{
  "hidden_size": 320,
  "hidden_act": "swiglu",
  "norm": "rmsnorm",
  "norm_eps": 1e-06,
  "rope_theta": 10000.0,
  "qk_norm": false,
  "attn_scale": 0.177,
  "tie_word_embeddings": false,
  "extras": ["capped logits"],
  "init_std_qkv": 0.0258,
  "init_std_o": 0.0258,
  "init_std_up": 0.0258,
  "lr_mult_o": 0.938,
  "batch_tokens": 131072,
  "dataset": "wikipedia_en"
}
Each number is 128 + 32 x the weight over its row's rms, rounded and kept within 0 to 255. Layers, rows and columns count from 0. The size above them is the row's rms in percent of the matrix's.

# layer 4 attention query, 320x320, rms 0.11, rows 163-191,195-223,227-255,259-287,290-319, columns 288-319
size [ 87  86  91  82  89  94  86 100  88  91  99  90  95 121  99 103 106  98  92  95  95 102  88  92  93 104  81  97  97  99  93 100  80  94  94  94  93  94  89  98  95  91 123  96  85  90  97  97 101 110 101  91  97  87  97 100  88  88 114 122 129  99 103  88  85  96  86  80  97  88  87 106  96 101 113 119 116 132 100 100  90  89  99  95  91  93  90  90  91  99  94 105 113 111 123 112 121 118 108 120 109  89  82  99  96 107 110 104 109 104 114 111 121 118 101 113  81  70  68  90  80  79  85 111 133 135 132 130 112 133  66  62  65  79  76  71  86  84 105 104 115 120 130 135 123 116]
[[177 110 172 152 181 130 112 151 189 153  97  96 150 100 118 113 127 133 159 128 169 156  89 140 141  99 146 127 148 117 115  94]
 [131 139 160  70 153  57 154 171 151 154  76 125  71 123 127 107 143  97 113 138  76 154  97 166 150 141  89 112 100 209 187 149]
 [133 131 112  94 175 123 106 115 108 124 145 106 187 156 146  42 206 119 121 131 120 115 104 122 122 126 161 135  51 118 166 143]
 [101 131  72  93 138  97 120 143 122 114 114 163  99 204 126 144 147 173 111 130 179 120 116  74  73 134 156  96 103 161 118 155]
 [133 151 119 156 127 138 204 130 170 125 197  96 153 208 236  98 172 191 125 110 149 149 127  82  97 120 144 185 115  48 143 144]
 [117  44 104 113 165 123 145 157 127 111 147 130 116 103 149 115 125 130 180 163 216 126 119  79 128 102  90 118 121  91  89 127]
 [180 108 140 122 132 138 186 130 135 143 197  87 143 140 181 218  99 109 102 163 184 169 116  93 135  54 163  73  90 162 148 113]
 [117 199  94  58 118 199  89 109  94 131 151 177 136 145 171  86 119 192  97 110  54 116 176 159 166 102 173 129 147 112 171 172]
 [176 188  82 130 109 211 117  78 165 121 122 109 126 121 111 129 109 102 151  72 147  92  97 100 111 178  94  97  92 180 110 143]
 [102 112 107  68  74 161 144 105 149 140 168 126 118 111 173  76  98 130 114 108 150 137  98 159 110 115 129 128 101 166 129 165]
 [111 119 120 125 153 164 144 151 127 105 123 175 113 121 135 138 170  96 181  38  57 154 145 113  93 151  56 151 166 102 130 123]
 [155 136 136  76  98 139 150 106 123 153 112 110 229 161 128 155 148 107 137  90  67 146 109 183  53 152 174 134 141 199 175 130]
 [178 120 152  70 132  96 128 126 174 150 159 153 128 125 172 225 100  99 140 100  95  57 167 160  88 110 132 178 175 123 138 145]
 [ 97 132 146 121 148 157 106 130 146  99 150 160 151 118 111  94 129  93 119 114 143 105 124  86 100 165  85 121 106 132 128 134]
 [139 111 123 139 172  66 128  55 122 151 106 116 114 120 173 137 170 147 120 113 110 196 122 142 125  64 133 128 148 167 154 115]
 [144 100 128 111 140 112 116 178 150 138 122 234 108 109  93 115  65 119 152  96 142  86 151 112 135 142 151 172 161 133  72  85]
 [ 96 127 126 113 138  72 150 170 152  98  76 163 111 170 128 121 185 140 112 146 139  85  97 116 123 142 172 161 136 158 109 142]
 [191 142  83 142 150 157  82 111 158 142 178  96  89 171 147  90  68  52  91 153  99 163 164  81 118 157 172 150  90 155 127 129]
 [113  81 162 127 150  74  67 166 124 134  77 109 130 200 100 124 185 144 140 123  79  99 128 204 119  85 114 123 149  99 125 132]
 [136 129 130  78  84 141 139 176 126 162 125 140 117 150 114 152 145 158  75  65 123  97 149 108  71 129 163 120 118 164  81 170]
 [147  69 123 117 145 100 130 140 135 124 131 137 191 161 132 128 103 125 138 158 146  91 136  70  87 181 182 130  91 119  86 135]
 [187 182 155 121 196 119  41 139 152 101 139  77 116 143 150 133 153 137 122  80 127 126 152 136 102  84  79 107 101  48 125 137]
 [121 146 136 147 128 118  95 106 121 101 101  89 160  63 136 137 115  95 145 154 169 118 161 133 141 155 119 138  87 113 157 117]
 [158 126  95 141 113 133 174 175 144 163 116 154 176 110  92 158 110 119 154 178 137 159  77 125 159 117 122 109 101 133 105 121]
 [117 127 144 165 135  39 123 144 126 163 169 156  87 124 143  90 146  83 158 178 101 173 150 141 134 169 137 178 166 142 143 147]
 [ 74 106  86 125 173 105  85 162 173 147 130 158  92 134 172 145 103 187 119 150 143 117 123  89 122 222 202  80 156 136 139 154]
 [148 178 134  95 125 138 109 150  82 183 128 150 108 106 100 129 149 119 122 116   0 136 107 150  69 108 147  95 156  87 168 139]
 [156  92  76 120 129  67 133 111  96 153 174 112 195 133 186 199 197 135 138 148 127 142 102 141 111 137 152  85 130 164 110 118]
 [167 136  91 161 117 100 109 170 191 140 220 127 157 168  72 127 155 112 145 170 112 118 132 113  98 147 107 118  89  88  98 110]
 [142 159 183 128 102 159 136 137 110 150 136  75  73 114 104 148 164 162 161 172 129 165 112 114 107  54  56 140  94 146 181 158]
 [155 216 116 113 159 132  96 173  65 165 154 154  85 113 120 140 171  99 130 184 119 179 108 118 145 104 167  81 123 133 138 149]
 [134  52 129 105 131 134 161 133  80 184 111  95 121 137  82  80 103  77  93  79 136  71 125 125  71 182 158 123 125 114 143  99]
 [147 181  62 145 132 156 146 109 131 103  96 121  51  90  78 133 150 109 137 172 136 141 170 179 168 119 164  99 170 138  96 113]
 [162 144  96 154  15 106 154 101 125  83 159 129 117 138 165 123  96 161 142 111 109  76  80 151 143 194 174 137  86 100 105 156]
 [119 149 116 105 153 106 177 138 142 100 152 113 109 177  92 146 223 126 181 109 159 137 160 102 108  80  81 165  99 137 164 117]
 [138  82 114 127 103 151 157 152  89 149  61 124 146 126 202 115 174 188 143 166 146 100 167 207  98 131 156 125 165  96 148  99]
 [168 105  98  94  96 179 174 166  91 120 186  37 142  71 139 110 148 121 127 129 174  97  84 145 100  74 154 101  92 106 104 145]
 [122 120 147 104  98  85 152  95 163 165 123 100 122 123 174 125 137 146 159 124 127 149 141 105  73 170 130  94 163 122 134 129]
 [ 80 133  78 135 112 148  87 142 112 135  69 141 147 200 110  77 172  70  94 169 132 136 101 141  60 146  93 146 148 187  79 149]
 [ 84 115 149 155  84 119 166 129 134 117 203 153 139 130 158 141 122  51  88 105 165 206 122 113 160 179 123 151 147 131 119 104]
 [121 142 156 142  82  67 109  76  31 113 146 184 142 114  89 126 129 179 144 113 134 146 114 125  69 146  74 133  67 149 210 124]
 [145 158 114 141 137 145 113 110 111  84  85 161 197 112  82  90 121 118 121  88 166 121 168 131 192 119  63 112 166  61  79 111]
 [139  75  94  85 147 129 114 113 173 116 134 135 135  96 134  82  68 122 122 121  43  92 109 142  81 118 147 113 128 152 127  84]
 [125 177 129 134 111  95  78 123 105 123  64 117 127 129  99  83  65 145 189 126 128 147 135  28 130 156 169 188 156 107 135 142]
 [137  64 116 131 153 138 118 119 149 167 161 119  98 160 141  70 149 103  65 173 193 129 125 130 120 126 168  91 192 180 155  91]
 [126 172 162 126 127 120  76 163 147 124 152 108  22 111  90 107 111  93 165  88 168  72 111 106  84 177 116 132 107 151 158 130]
 [ 87 119 129 107 143 104 126 136 119 116 136 156 156 121 137  90  56 146  81 177 173 118 139  93 157 153 139 135 139 142 158 154]
 [ 98 166 157  80 163 195 127 100 127 170 113 123 225 107  85 135 135 101 116 151 113 163  95 133 154  91 139 161 209  78  90  99]
 [158 168 130 110 125 137 134 137 125 168 103  99 152 120 153 137 147 101 109  80 142 115  94 111 146  98 150 123 175 131  70 131]
 [109 111  81  79 136 156 143  78  23 111 133 147 170 106 112 129 129 141 150 213 134 125 133 178 144 128  87 129 115 132  86 146]
 [112 188 210 167  90 107 145  89 138 108 105 132  99 143 144 155 147 136 134 130  56 132 166 171 140 112 114 150 137  33 171  66]
 [108 132 144  58  87 146 116 143 123 108 129 106 150 134 109 138 135 116 156 210  75 120 202 174 166  84 119 175 129 156 142  77]
 [159 148 114 103 142  94 120 127 120 196 109 110 153 154  84 169 159 105 118 153 160 136 135 104 154 101  57 255 165 113 144 173]
 [138 134  61 147 113 183 185 131 187  81 140 122  81 155 114 169  83 115 146 148 178 139 193 134 108 134 184 138 112 147 161  94]
 [ 93 170 116 124 192 160 134  74 117 158 188 164 147 147 112 101  96 168 134 151 129 136 120  75 146 130 137 153  91 150 143 118]
 [107 114  43 142 109  79 102  96  77 122 163 161 175 142 183 172 167 152 142 132 155 172  95 207 177 100 105 149 137 123 118  94]
 [117 135 151 109 139 159 145 121  60 101 122 149 148  56 157 124 151 100 190 183 148 159  96 143 197  94 137  96 166 161 206 107]
 [145 148 117 211 150 127  93 124 179 134 142 130 117 204 131 158 101  51 113 154 139 141 167  80 168 140 162 168 136 100  78 145]
 [129 152 184 124 124 115 150 129 125 105  94  34 100  85 159 155 181 113 132 139 147 140 183 102 112  96 116 126  83 152 144 104]
 [150 173 149 102 151 156 140 137 144 159  91 103  94 124  79 100 150 138 129  89 134 112 141 129 159 133 134 117  57 142 112  82]
 [125 139 134  65  98 125 192 198 177 167 117 114 137 179  84  92 114  93 132 133 104 107 129 121  48 167 174 109 110 120 159  84]
 [135 177 100 163 130 165  93 104 168  61 154 107  76 140 112 136 114 115 180 124 151 100 117 157 100 123 147  99  48 148 105  86]
 [138 144 123 132  91 132 189 102 117  99 131 176 158 136 133 112 153 111 131  94  80 166 132 122 122 141  78  98 168  82 130 134]
 [136 122  53 139 122  87 156  90 124  94 129 130 187 104 171 144  96 128 123  97 116 159 142  94  79  77 102 123 115  84 125  87]
 [141 125 130  78 123 163 103 176 107 153 180  96 125  97 162  71 125 158 145 125 122 124  86 164 114 152 167 103 110 108 187 162]
 [176 138  24 184 157 155  92 159  93 174 178 102 144 147 171 121  93 129 140 138 134 147  67 109 114 104 161 154 178 114 125 152]
 [109  82 154 103 137 140 132 147 179 190 117  99 148 163 149  82 105 149 187 136 118 140 144 138  35 140 173  97 163 141  89 135]
 [108 100 112 146  79 181  87 119  93 122 184 102 115 194 162 111 182  58 162 147 112 164 122 137  82 154 157 123 105  93 125 111]
 [ 82 116 100 150  74 121 175  83  87 135 136 120 127 106 155 118 114  78 134  85  92 148 193  97 128 157 146 139 164 181 139 125]
 [126  71  75 143 153  81 145 173  90  77 165 238 114  90 127 133 135 110 184 135 129  48 122 117 114 122  94  85 141 144 117  99]
 [140 106 115 105 138 152 139 184  71 158 161 146 127 116 132 185 160 146 151 156 139 127 129 169 174  95  67 135 106 152  62 103]
 [136  68 148  82 114 148 137 119 184  75 137 127 122 108  65 143 110 145 101 121 102  90 126 103  73  95 105 134 118  95 235 120]
 [104 145 114  93 122 134 117 136  92 144 128  84 113  69  89  89 166  88 148 104 114 140  90 137 177 153 131 204  78 126  90 102]
 [115  99 142  90 124 127  59 100  89 151 216 236 136 138 136 134  59 125 116 144  71 143 127 159 151  89 172 102 173  73  87 120]
 [135 112 129 102  83 106 188 121  43 143 131 187 117 132  96 104 170 145 104 139 152 115 112 169 149 137 156  92 115  99 110  99]
 [102 102 103  81 130 106 104 175 167 157 171 159 122 148 131  67  90 107  99 136  90 103  94 193 127 146 146 115 184 110 141 121]
 [121 120  96 163 177 121  80 117 134  79 157 150 157 132 160  72 149 186  84  96 103 139 109 130 151 104 156 127 141 154 134 118]
 [117  83 115 124 129 141 185 158  76 106 197 136 149 132 138  69 139 149 108 129 104 143 104 226 114 112 165  86 115 156  89 108]
 [154 121  80 194 203 127 122  73 120  80 150 129 140  95 152 162 108 154 120 183  87 172 183  99 177 100  72 165 110 144  96 102]
 [173 177 110 143 126 100  67  52 174 130  99 149  83 161 110 156  88 152 111  98 155 158 111 174  62 146 103 111 178  97 132 122]
 [153 126 156 157 117 180 121  99 181  87  81  58 154  92 119 169 136 142 139 167 191 156 149  21 156  91 121 146 128 174  98  90]
 [140  96 120 122 158 156 135  86 106 154 156  61 151 147  97  91 142  99 129 134  92 163 163 122  50  90 132 119 140 139 115 101]
 [113 136  89 138  79 140 159  86 105  82 185 128 116  88  79 172 142  90 135 122 152 181 111  72 205 111 145 152 135 150  93  99]
 [146 113 128 161 127 128 142 106 161 120 157 105 118  78 139 151 101 130 111 106 120 160 169  56 171 108 137 134 120 182  69 132]
 [ 70  69 174  97 101 158 121 162 112 157 196 110  95 114 124 134 127 133 156 119  51 190 109 115 173 183 162 155 122 117 139  93]
 [182 154 119 131 128 100 129 142 136 148  92  93 183 150 134  62 149 125  94 120 153 118 159 112 149 122 139 103 123 123 171  63]
 [128 182 145  94  82  80  82 116 143 129 155  77 113 187  88 128 158 117 130 116 123 161 111 141  85 148 105 114 108 115  95 104]
 [173 162 178 122 145 129 143 141 138 117  70 106 125  97 167 155 163 128  94  92  90 163 197 123  83  87  85 151 107 154 154 153]
 [125 165 166 114 171 169 140 125  86 121 109  64 111  90 143  93 158  89  94 185 128 138 137 137 193 130 118 126  96 153 175  98]
 [155 142 181 150 138 127 146 161 142 110 135 109 139  99 167 102  84 120 101 148  85 112 101  86  67 181 176 129 143 158 111  88]
 [132 103 116 101 152 125 164 153  95 138  87 165 117 110 191 201 121 140 156 127 133 184 126 150 167 161 153 107 125 163 120  83]
 [ 89 115 106  95  83 141  89 120  85 142 115 157 154 129 171 161 171 162 192  93 148 152 165 170  86 163  73  80 119 105 100  89]
 [151 161 125 126 165 161 149 109 157 158 144  86 135 183 105 107 174 131 176 152  89 109 148  85 142  76 107 154 144 152 119 163]
 [159 109 210 152 167 155 163 120 133 128 113 143 125 160 173  74 136 144 127 162 101  84 141 132 127 172 161 122 124 141 104 161]
 [189 165 157 136 148 149 181 161 136  69 129 109  84 146 140  87 112 141 135 127 124 167 131 112 149  62 140 152  42 165 172 151]
 [121 141 191 118 132 157 139 118 150 140 161  79 164  87 172 111 124 195 154 143 119  97 156 124  98 141 174  58  95 143 113  68]
 [112 126  97  88 120 115 168 113 101  79 144 168 131  76 146 112 129 111 121 114 104 148 116 158 150 191 156 101 129 167 129 170]
 [ 88  72 147 193 151  52 144 128 131 125 181 125  85 108 215 144  90 112 133 123 173 151 173  63 105 177 139 133 140 101 132 155]
 [102 108 110  97  69  78 119 141  95 117 118 155 144 153 113 148  69 167 140 124 128  83 105 150 146 132 114  95 101  76 185 137]
 [151 153 132 119 129 158 109  64 121 103 112 137 168 157 133 188  76 158 166 159 142  86 143 125 143 125 107 115 142 124 102 194]
 [150 118 166 160 127 139  76 169 110  87 128 193  89  99  47 136 119 119  96 137 120 146 151  90 107 190  68 121  74  87 127  81]
 [147  42  62 123 129 104 143  51 102 123 129 151  94 118 145 159 106 134 138 159  98 150 105  81 194 100 139 132 129 160 149  82]
 [145  59 149 108  95 152 120 124 126 111 148 154 136 135 133 108  67 144  99 137 126 106 104 131  54 154 147 144 167 153 102 105]
 [203  66  95 106 121  99 139 128 114  91 148  86 224 138 123 162 166 136 111 131  91 107 120 191 114 130 131 125 134 189 138  76]
 [179 142 130  73 166 106  96 177 133  83 119 104 128 148 102 169  91 168 129 110  78  45 123 130  76 143 178 115 142 103 112 109]
 [ 96 120  82 102 134 138 135 100 212 109  69 126 164 146 135  64 131  68  85 116 119 183  92 201  96 108  94 141 190 172 119  70]
 [133 135  84  80 137 141 181 190 134 177 136 106 166  82 157 100  93 141  79  99 170 139 118 169  77 150 181 151 161 123 114 121]
 [140  85 158  99 120 126 159 115  84 150 125 142 163 112 141 154 142 124 133 170  59 155 117 142 181 135 133 126 102 102 137 156]
 [ 81 124 194  83 153 101  65 110 158 150 138 157 120 127 135 138  79 149 144 183 156 105 166 110  99 187 113  97  92 116  48 153]
 [104 162 155 140 133 155  88 172 100  90 162 140  87 102 128  90 106 115 151 147 134  45 234  89 173  99  97 177 114 143 135 115]
 [139 114 146 165 165 135 119 164 104 119  83  91 138 115 146 141 180 152 160 108 166 133  92 137 142 105  78 137 125 111 136 113]
 [201 146  78 126 114 150 137 100 147 112 120 149  81 142 155 221 161 146 144 121 115 139 141 149 126  96 108 170 188 135 154 160]
 [ 75 126 123  50 129 169 117 109 147  90 143 159 154  92 150 154 109 129 184  98 110 107 170 140 158 117 105  97 124 140 124 125]
 [120 131 161 127 100 179 128 204 108 137 108 108 154 129 132 156 163 141 193  80 146 103 162 166 175 128 121 147 115 121 139 112]
 [ 92 111 128 112 107  69 126 151  72 172 193  91 122 110 114 139 116 111 144  94 132 143 131 121 173 195 108 126 105 136 182 112]
 [129 205 163 122  97  80  86 108 151 145 198 126  37 105 114 151 140  96 137  82  75 147 145 121  93 180 124 115 165 131 109 142]
 [128 134 135  64  97 169 112  95 165 157 156 142 172 142 193  28 117 168 175 163 127 171  95 156  72 171 165 122  92 133 162 121]
 [135 112 215 133 104  52 151  81 156  95 132 102 157 135 149 145  96 126  87 146 151 153 142 148 138 117 152 107 126 126 148 113]
 [118 134 150  76  86 105 140 124 107 131 152  94 134 116 156  70 162 132 133 141  82 183 154 127 184 193 148 107 114 160 148  99]
 [184 110 154 158 187 152 152 113 146 116 131 126 127 114  98  85  77  90 101 130 138 117 138  93 113 107  99 139 138 138 168 136]
 [124 152  95 184 171 176 157  80 102  86 121 169  60  96 143 143 115  70  94 117 187 172 119  99 158  97 148 105 152 124 186 105]
 [126 148 174 134  97 110 112  93 184 144 125 143 149 148 149 102  94  88 123  97 135 102 155 109 118 177 124 118 151 138 119 139]
 [115 125 127 125  95 179 154 155  97  83 154 102 166  99 109 118 166 141 141 155 158 121 100 117 107  62 100 139 118 155  66 186]
 [145 127 139 129 140 192 142 134 133 133 148 123 180 149 195  95 146 125  80 143 192  36 151 100 160 121 143 103 101 122 130 132]
 [151 127  80 141 109 136 115 120 141 103  79 166 109 124 181 134 114 128  99  68 137  82 137 199 121  81 171 158 115 133 165 146]
 [133 148 161 111 157 177 116 116 140 183 130  93 118 118 179 154 102 161 137 153 146 109 115 121  96 141 157  69 126 101 114 135]
 [123 144 108  59 110 143 146 137 108  84 134 162  95  93 128 167 111 118  96  88 106 108 104 159 110 190  96  98 140 125  94 167]
 [119 103  96 157 147  99 182 127  82 167 166 176 136  89 208 131 133 104 144  40 106 141 121  43 139 143 104 119 151 149  93 113]
 [101 140 142 148 122 104 101 133 127 129 168 171 138 140 117 113  74 167 155 123 105 118 108 191  97 151 126  87  72 155 212 144]
 [132 166 173  81 115 110 109 127 122 103 143 166 166 143 110 158  99 161 134 143  77  82 167 157 133 155  89 125 151  88 143 169]
 [161 109 161  68  91 135 123 135 150 161 173 169 156 125 150  18 120 133 124 100 130 161  98 177 106 158 125 176  93 177 124  75]
 [100 130  84 157 107 118  75 143 114  73 137 108 135 149 141 111 144 130 123 139 161 128 132 129  42  87 138 117 165 126 139 127]
 [152  99 112 153 151  80 110 140 171  93  98 129  87 115 139  83  14 131 155 205 134  73 108  80 107  80 101 124 183  89  91  89]
 [122  89  77 191 156 118 110 186 170  95  94 109  82 144  80 135 131 138 120 111 157  21 161  56  91  78  76 172 119 135 116  93]
 [195 150  87 132 179 161  92 194 174  88 109  50 147  63 135 104 126  94 108 133  85  95 171  68  69 120  97 169 184 126 143 122]
 [121 109 108 112 190 124 116 162 153 133 131 123 134 125 114 145 149 139 112 161 166 112 152  60  82  92 126 127 161 139 179 142]
 [146 144  50  90 142 126 136 114 106 190 133  53 104 124 153 108 138  93  44 129 102 111 167  59 130 133 120 126 157 140 129 160]
 [118 102 134 130  83 120 144 119 134 121 143 164 150 131 152  96  84  96 175 167 133 121 192 128  97 157 199 105 102  80 130 117]
 [125 141 195 131 116 123 109  84 169 105 145 189  91 116 180 141 112 156  85 179 123 117 119 125  94 162  95 118 100  93 119 157]
 [105 141 158  60 155 135 119 125 116  88 134  95 140 124 108 127 138 133 189 148 138  76 189 172  94 111 130 173 112 137  88 120]
 [149 129 148 107 100 145 100 154 110 136 114 130 165 154  97 141 176 114 132 164 172  91 113 151 150  77 101 122  89 111 159 106]
 [150 167 116  92  73 114 128 115 191 120 129 120  50 145 193 148 122  80 110 155 140 103 153 150 123  96 100 188 123 189 100 176]
 [ 69 131 101  87 131 129 140 134 145 123 132 185 171  78 134 167  83 178 123 114 132 108 151  81 100 174 139  59 145 111 106 120]
 [132 141 131 153 115 111 142 186 132 169 124 123 139  98 133 122 211 146 206  48  86 148 165 149 160 100  98 117 166 130 132 112]
 [ 72  73  86 131 129  71 122  80 111 126 197 138 138  89 126 111 193  68 182 129 111 123  95 179 172 132 106 128 100 168 151 143]
 [152 140 131 137 105 111 124 146 211 158 195 120  87 103 119 147 125  62 147  95  84 152  80 163 127 202 131  91 127 179 137 178]]
# layer 4 attention key, 64x320, rms 0.104, rows 34-63, columns 288-319
size [ 67  77  79  90  92  85  96 105  94 111 111 111  86 109  44  58  62  71  79  81  76  85  90  92  99 108 108 117 100 107]
[[117 101 136 127  61 124 128  64 150 160 153 117 169  60  54 131 102 111 103  79 119 135 116 130 128 168 142 130 101 124  65 137]
 [161 136 155 145 143 144 196 132 131 169  99 141 127 118 126 113  95 102  84 169 189 120 168 187 155 138 159 112 119 108 206 104]
 [120 108 113 164 130 169 138 108 162 154 132 187 100 118 115 153 131  90 157 125 155 114  95 127 107  56 165  80 101 155 123 117]
 [128 112  74 127 125 142 163 168  74 164 124  98 121 135 158 170 141 166 154 132 120  90 117 129 126 145 114 208 134 145 167 114]
 [122 149 177 109 151 119  99 174 141 166 146 153 123  73 122 101 116 169 118 165  70 118 114 162 133  70 128 101 173  88  71 170]
 [123 121 150  72 144 178  52 133 144 128 142  94 106 115 125 153 150  98 125 137 110 125 113  95 135  71  92 140 155 119 137 156]
 [ 96  68 138 162 182 122 165 153  75 110 103 140 151  87 135 103 154 143 119  45 143 108 149 166 158 156 113 175 130 153 144  70]
 [142 158  96 106 103 123  96 129 196 109 140 180 136 172  68 102  87 140 127 119 147 145 137 144 119 146 167 130  68 115 118  84]
 [120 102 111  94 195 150  85 140 118 152 130  95 106 163 124 153 113 115 160 145 157 129 155 127 145  67 111 103 147  81  95 146]
 [ 67  88 119 112 108 119 115 163 173 120  98 115 128  83 149 150 156 105 146 135 145 144 126 118  97 149 124 120 163 167  76 178]
 [141 172 107  89  88 121 134 139 120  96  78  98 185  40 148 114 127 116 100  59 116  53 146 126 140 105  83 155 116 146 162 132]
 [106 150 103  94  93  73  96 158 156 137 143 169 128 105 135 129 135  97 119 139 152 142 158 105 143 141 160 154 121 152 155 186]
 [126 190  86 108  97 130 145 117 152 152 139 146 213 129 176 139  78 147  87 173  88 144  97 114 172 122 178 103 119 175 130 123]
 [107 149 181  80 118 138 100 151 152 169 183  91 186 161 141 156  95 120  69 155 124  63 146 149 134  96 109 137 100 114  91 137]
 [155 177 132  99  80 113  63 117 112 124 115 133 125  81 123  95 155  65 124 127 180 129 160 147 143 165 123 137 130  87  96  73]
 [130 136 192 131 138 182 123 143 110 133 149 174 161 143  81 108 125 115  90 125 165  71 117 168 151 116  47 108 149 125 174 133]
 [120 162  77 213 157  98 143 159 123  93 177 142 106  99 138 128 155 179 161  87 132  97  69  77 188 139 120 168 113 154 107  97]
 [ 99 149 138 128 166 157 225 117 125 115 162  79 131 160 171 140  96 108 109 187  84 137  96 158  98 155 105 174 179 109 139 141]
 [165 113 161 211 157 210 144  50  88  77 174 162  78 117 154 129 131 185 150 194 165 106 140 168 150 159 153 108 125 101 182 144]
 [144 165 141 134  73 170 160  98 154 126 130 185  83  92 134 130 144 120  95 144 132 114 130  85 200 148 124 130 123 107  90 119]
 [170 145 199 149 137 108 104 103 115 144 104  26 122 165 136 126  22 150 129 117 114 109 187 128 132 147 160 115 109  83 155 106]
 [166 131 140 125  41 126 144 110 142  92 118  57 149  93  81 107 143  98  94 122 136 121 154 116 152 137 130 166  87 142 199  76]
 [ 95 109 132 146 132  96 199 107 141 106 181 174 180 102 115 124 175 123 109 140 165 134  73  98 182 172 145 126  84 160 130 144]
 [180 181 178  93 115 101 118 171 118 149 111 130 124 157 207 115 162 116 133 155 109 164 125  95  98 165 126 145 162 128 127 181]
 [119  78 113  27 127 107 154 101 179 174 162 142 186 162 123 174 203 133  67 135 153 188 116 199 125  65  92 148 154 191 162 120]
 [162 154 142 141 118 119 137 127 159 197 144  89 145 144 143 185 129 133  80 125  89 163 132 163 150  97 132 135  97 136 103 141]
 [ 73 170 128 100 128 153 128 135 169 128 144 119  71 136 142 165 128 174 139 127  86  98  98 131 143 172 155 106  57 134 128 185]
 [147 156 154 162 127 144 122 185  66 119 141 132 130 146 158 145 120 123 184  64 107 190 140 109 162 112 137 115 197 127 140 119]
 [120  59  29  97 148  51 107 168 111 117 124 126 132 101 153  78 152  77 174 122 192 126  62 108  82 174 173 142 115 170 114 103]
 [149 129 111 127 146  66  76 153 119 200 178 129 107 113 185 163 122 150 106 136  96 101 144 115  77 142 139 100  85 105 112 156]]
# layer 4 attention value, 64x320, rms 0.113, rows 32-35, columns 288-319
size [107 100 104  98]
[[142 126 155  82 108 179 109  82 136 178 119 101 156 160 152  71 141 145 155 101 168 117 173 122 127 137 120 149 141 129 119 176]
 [ 72 171 129 116 146  91 124 149 114 104 115 114 184 193 144 127 173 138 127 176 108 134 129 141  91 111  45 192  74  90 127 170]
 [114 156 140 161 121 139 118 136 120  80 168  89 143 102 100  99 119 101 100 132 133 154 214 180 137 122 127 112 105 102 134  94]
 [106 150 174 183  47 124 103  99 113 123 180  96 178 158 148 138 136 147  79 147 155 134 148 152 174 132 137 115  91 119 110 121]]
# layer 4 attention output (transposed), 320x320, rms 0.119, rows 160-163,192-195,224-227,256-259,288-291, columns 288-319
size [116 101 107 100 102  97 109 104  99  98 105  97  93 108  91 103 102 109 100 108]
[[125 148 124 143 128  86  98 138  91 152 117 127 106 108 150 125  99 142 133 118 175 143 153 177 144  93 227 155 123 107  88 158]
 [148 125  32  85 181 141 145 111  68  80 179 180 117 108  88 130  76 125 134 190 147 168 115 155 100  80 105 130 120  82  75 154]
 [138 133 128 129 100 140 165  77 118 136 129 150 106 117 134  82 113 160 132 148 174  75 137 112 118 145 122  95 158 210 104 136]
 [ 97 131  88 119 112 130  64 106 141 122 175  64 123  75 171 149 170 164  59 162  96 120 131 164  69  92 109 142 123 160 161 173]
 [123 174 158 178 137 168 195  85 144 104  97 124  91 150 169 124 116 175 123 100 180 149 127 144 150 124  66 127 131 115 143 104]
 [168 194 141 155 124 120  90 135 117 162 149  98  89 167 103 171 135 112 131  84 150 132 126 167 147 111  92  88 176 191 157  83]
 [133 135  62  87 134 118  96 169 156  56  92 161 144 173 167 174 139 104 112 152 108 148 115 127  93 217 128 150 127  96 152 161]
 [165 171 128 147 170 127 101 127 104 111 142 182  90 159 143 128 144 131 154 157 150 136 168 180 125 185 142 124 134  74 144 132]
 [138  92 134 146 155 124 166  92  49  54 101 139 122 158  90 164 187 143 124 152 130  83  65 101  88 184 129 143 124 187  74 152]
 [133 134 171 103  92 148 119 130 154 136  75 131 132 156 170  89 151 212 158 115 115 120 125 116 166 138 157 148  52 141 101 100]
 [177 141 154 135 156 185 179  73 118 136 130 147 142 137 151 110 103 138 169 128 149 188 162 148 171  91 126 131 157  96  67  83]
 [104 136 113 115 108 130 189  95  61 137 220 135 161 147 110 111  90 194 102 118 122  91 119 140  85 156 189 114 114 200 134 106]
 [141 136 134 112 144 150  86 168 135 102 171  91 163 153 118 104 150 154 134 164 100 102 113 144 152 151 137  69 137 104 159 164]
 [124 126 129 171 176  79 115  75  86 162 124 147  95  95  91 139  87 122 114 150  74 116  82  74  96 162 137 114  89 159 164 149]
 [108 136 154 108 165  80 131 164 185 130 107 182 121 124  80 176 122 132 142  70 144 116 114 126 121  73 150  54 112 161 177 149]
 [121 141 198 188 128 139 113 117  77  89 143 131 159 120 189 104 167 153  80 147 144 129 133 106 170 107 183 123 137 106 124  98]
 [154 147 130 113 153  74 100 164 120 122 163 149 141  72  83 180 124 140 117  97 118  99 139 118 145 108  86 100 141 113  97 178]
 [168 120 136 150  86 158 159 156 153 133 164 143  93 118 177 181 134 134  74 124  90 110 128 136 122 140  93 153 142 117 143 109]
 [145 115 147 176 150 114 127 122  91 166 151  91  95 188 101 137 164 136  72 108 137  92  67 135  87 109 108 135 136 144 149 121]
 [145 108 169 153 202 180 150 139 139 167 118 108 134  94 119 118  88 118 132 139 151 194 119  85 130  81 126 124 132 122 114 148]]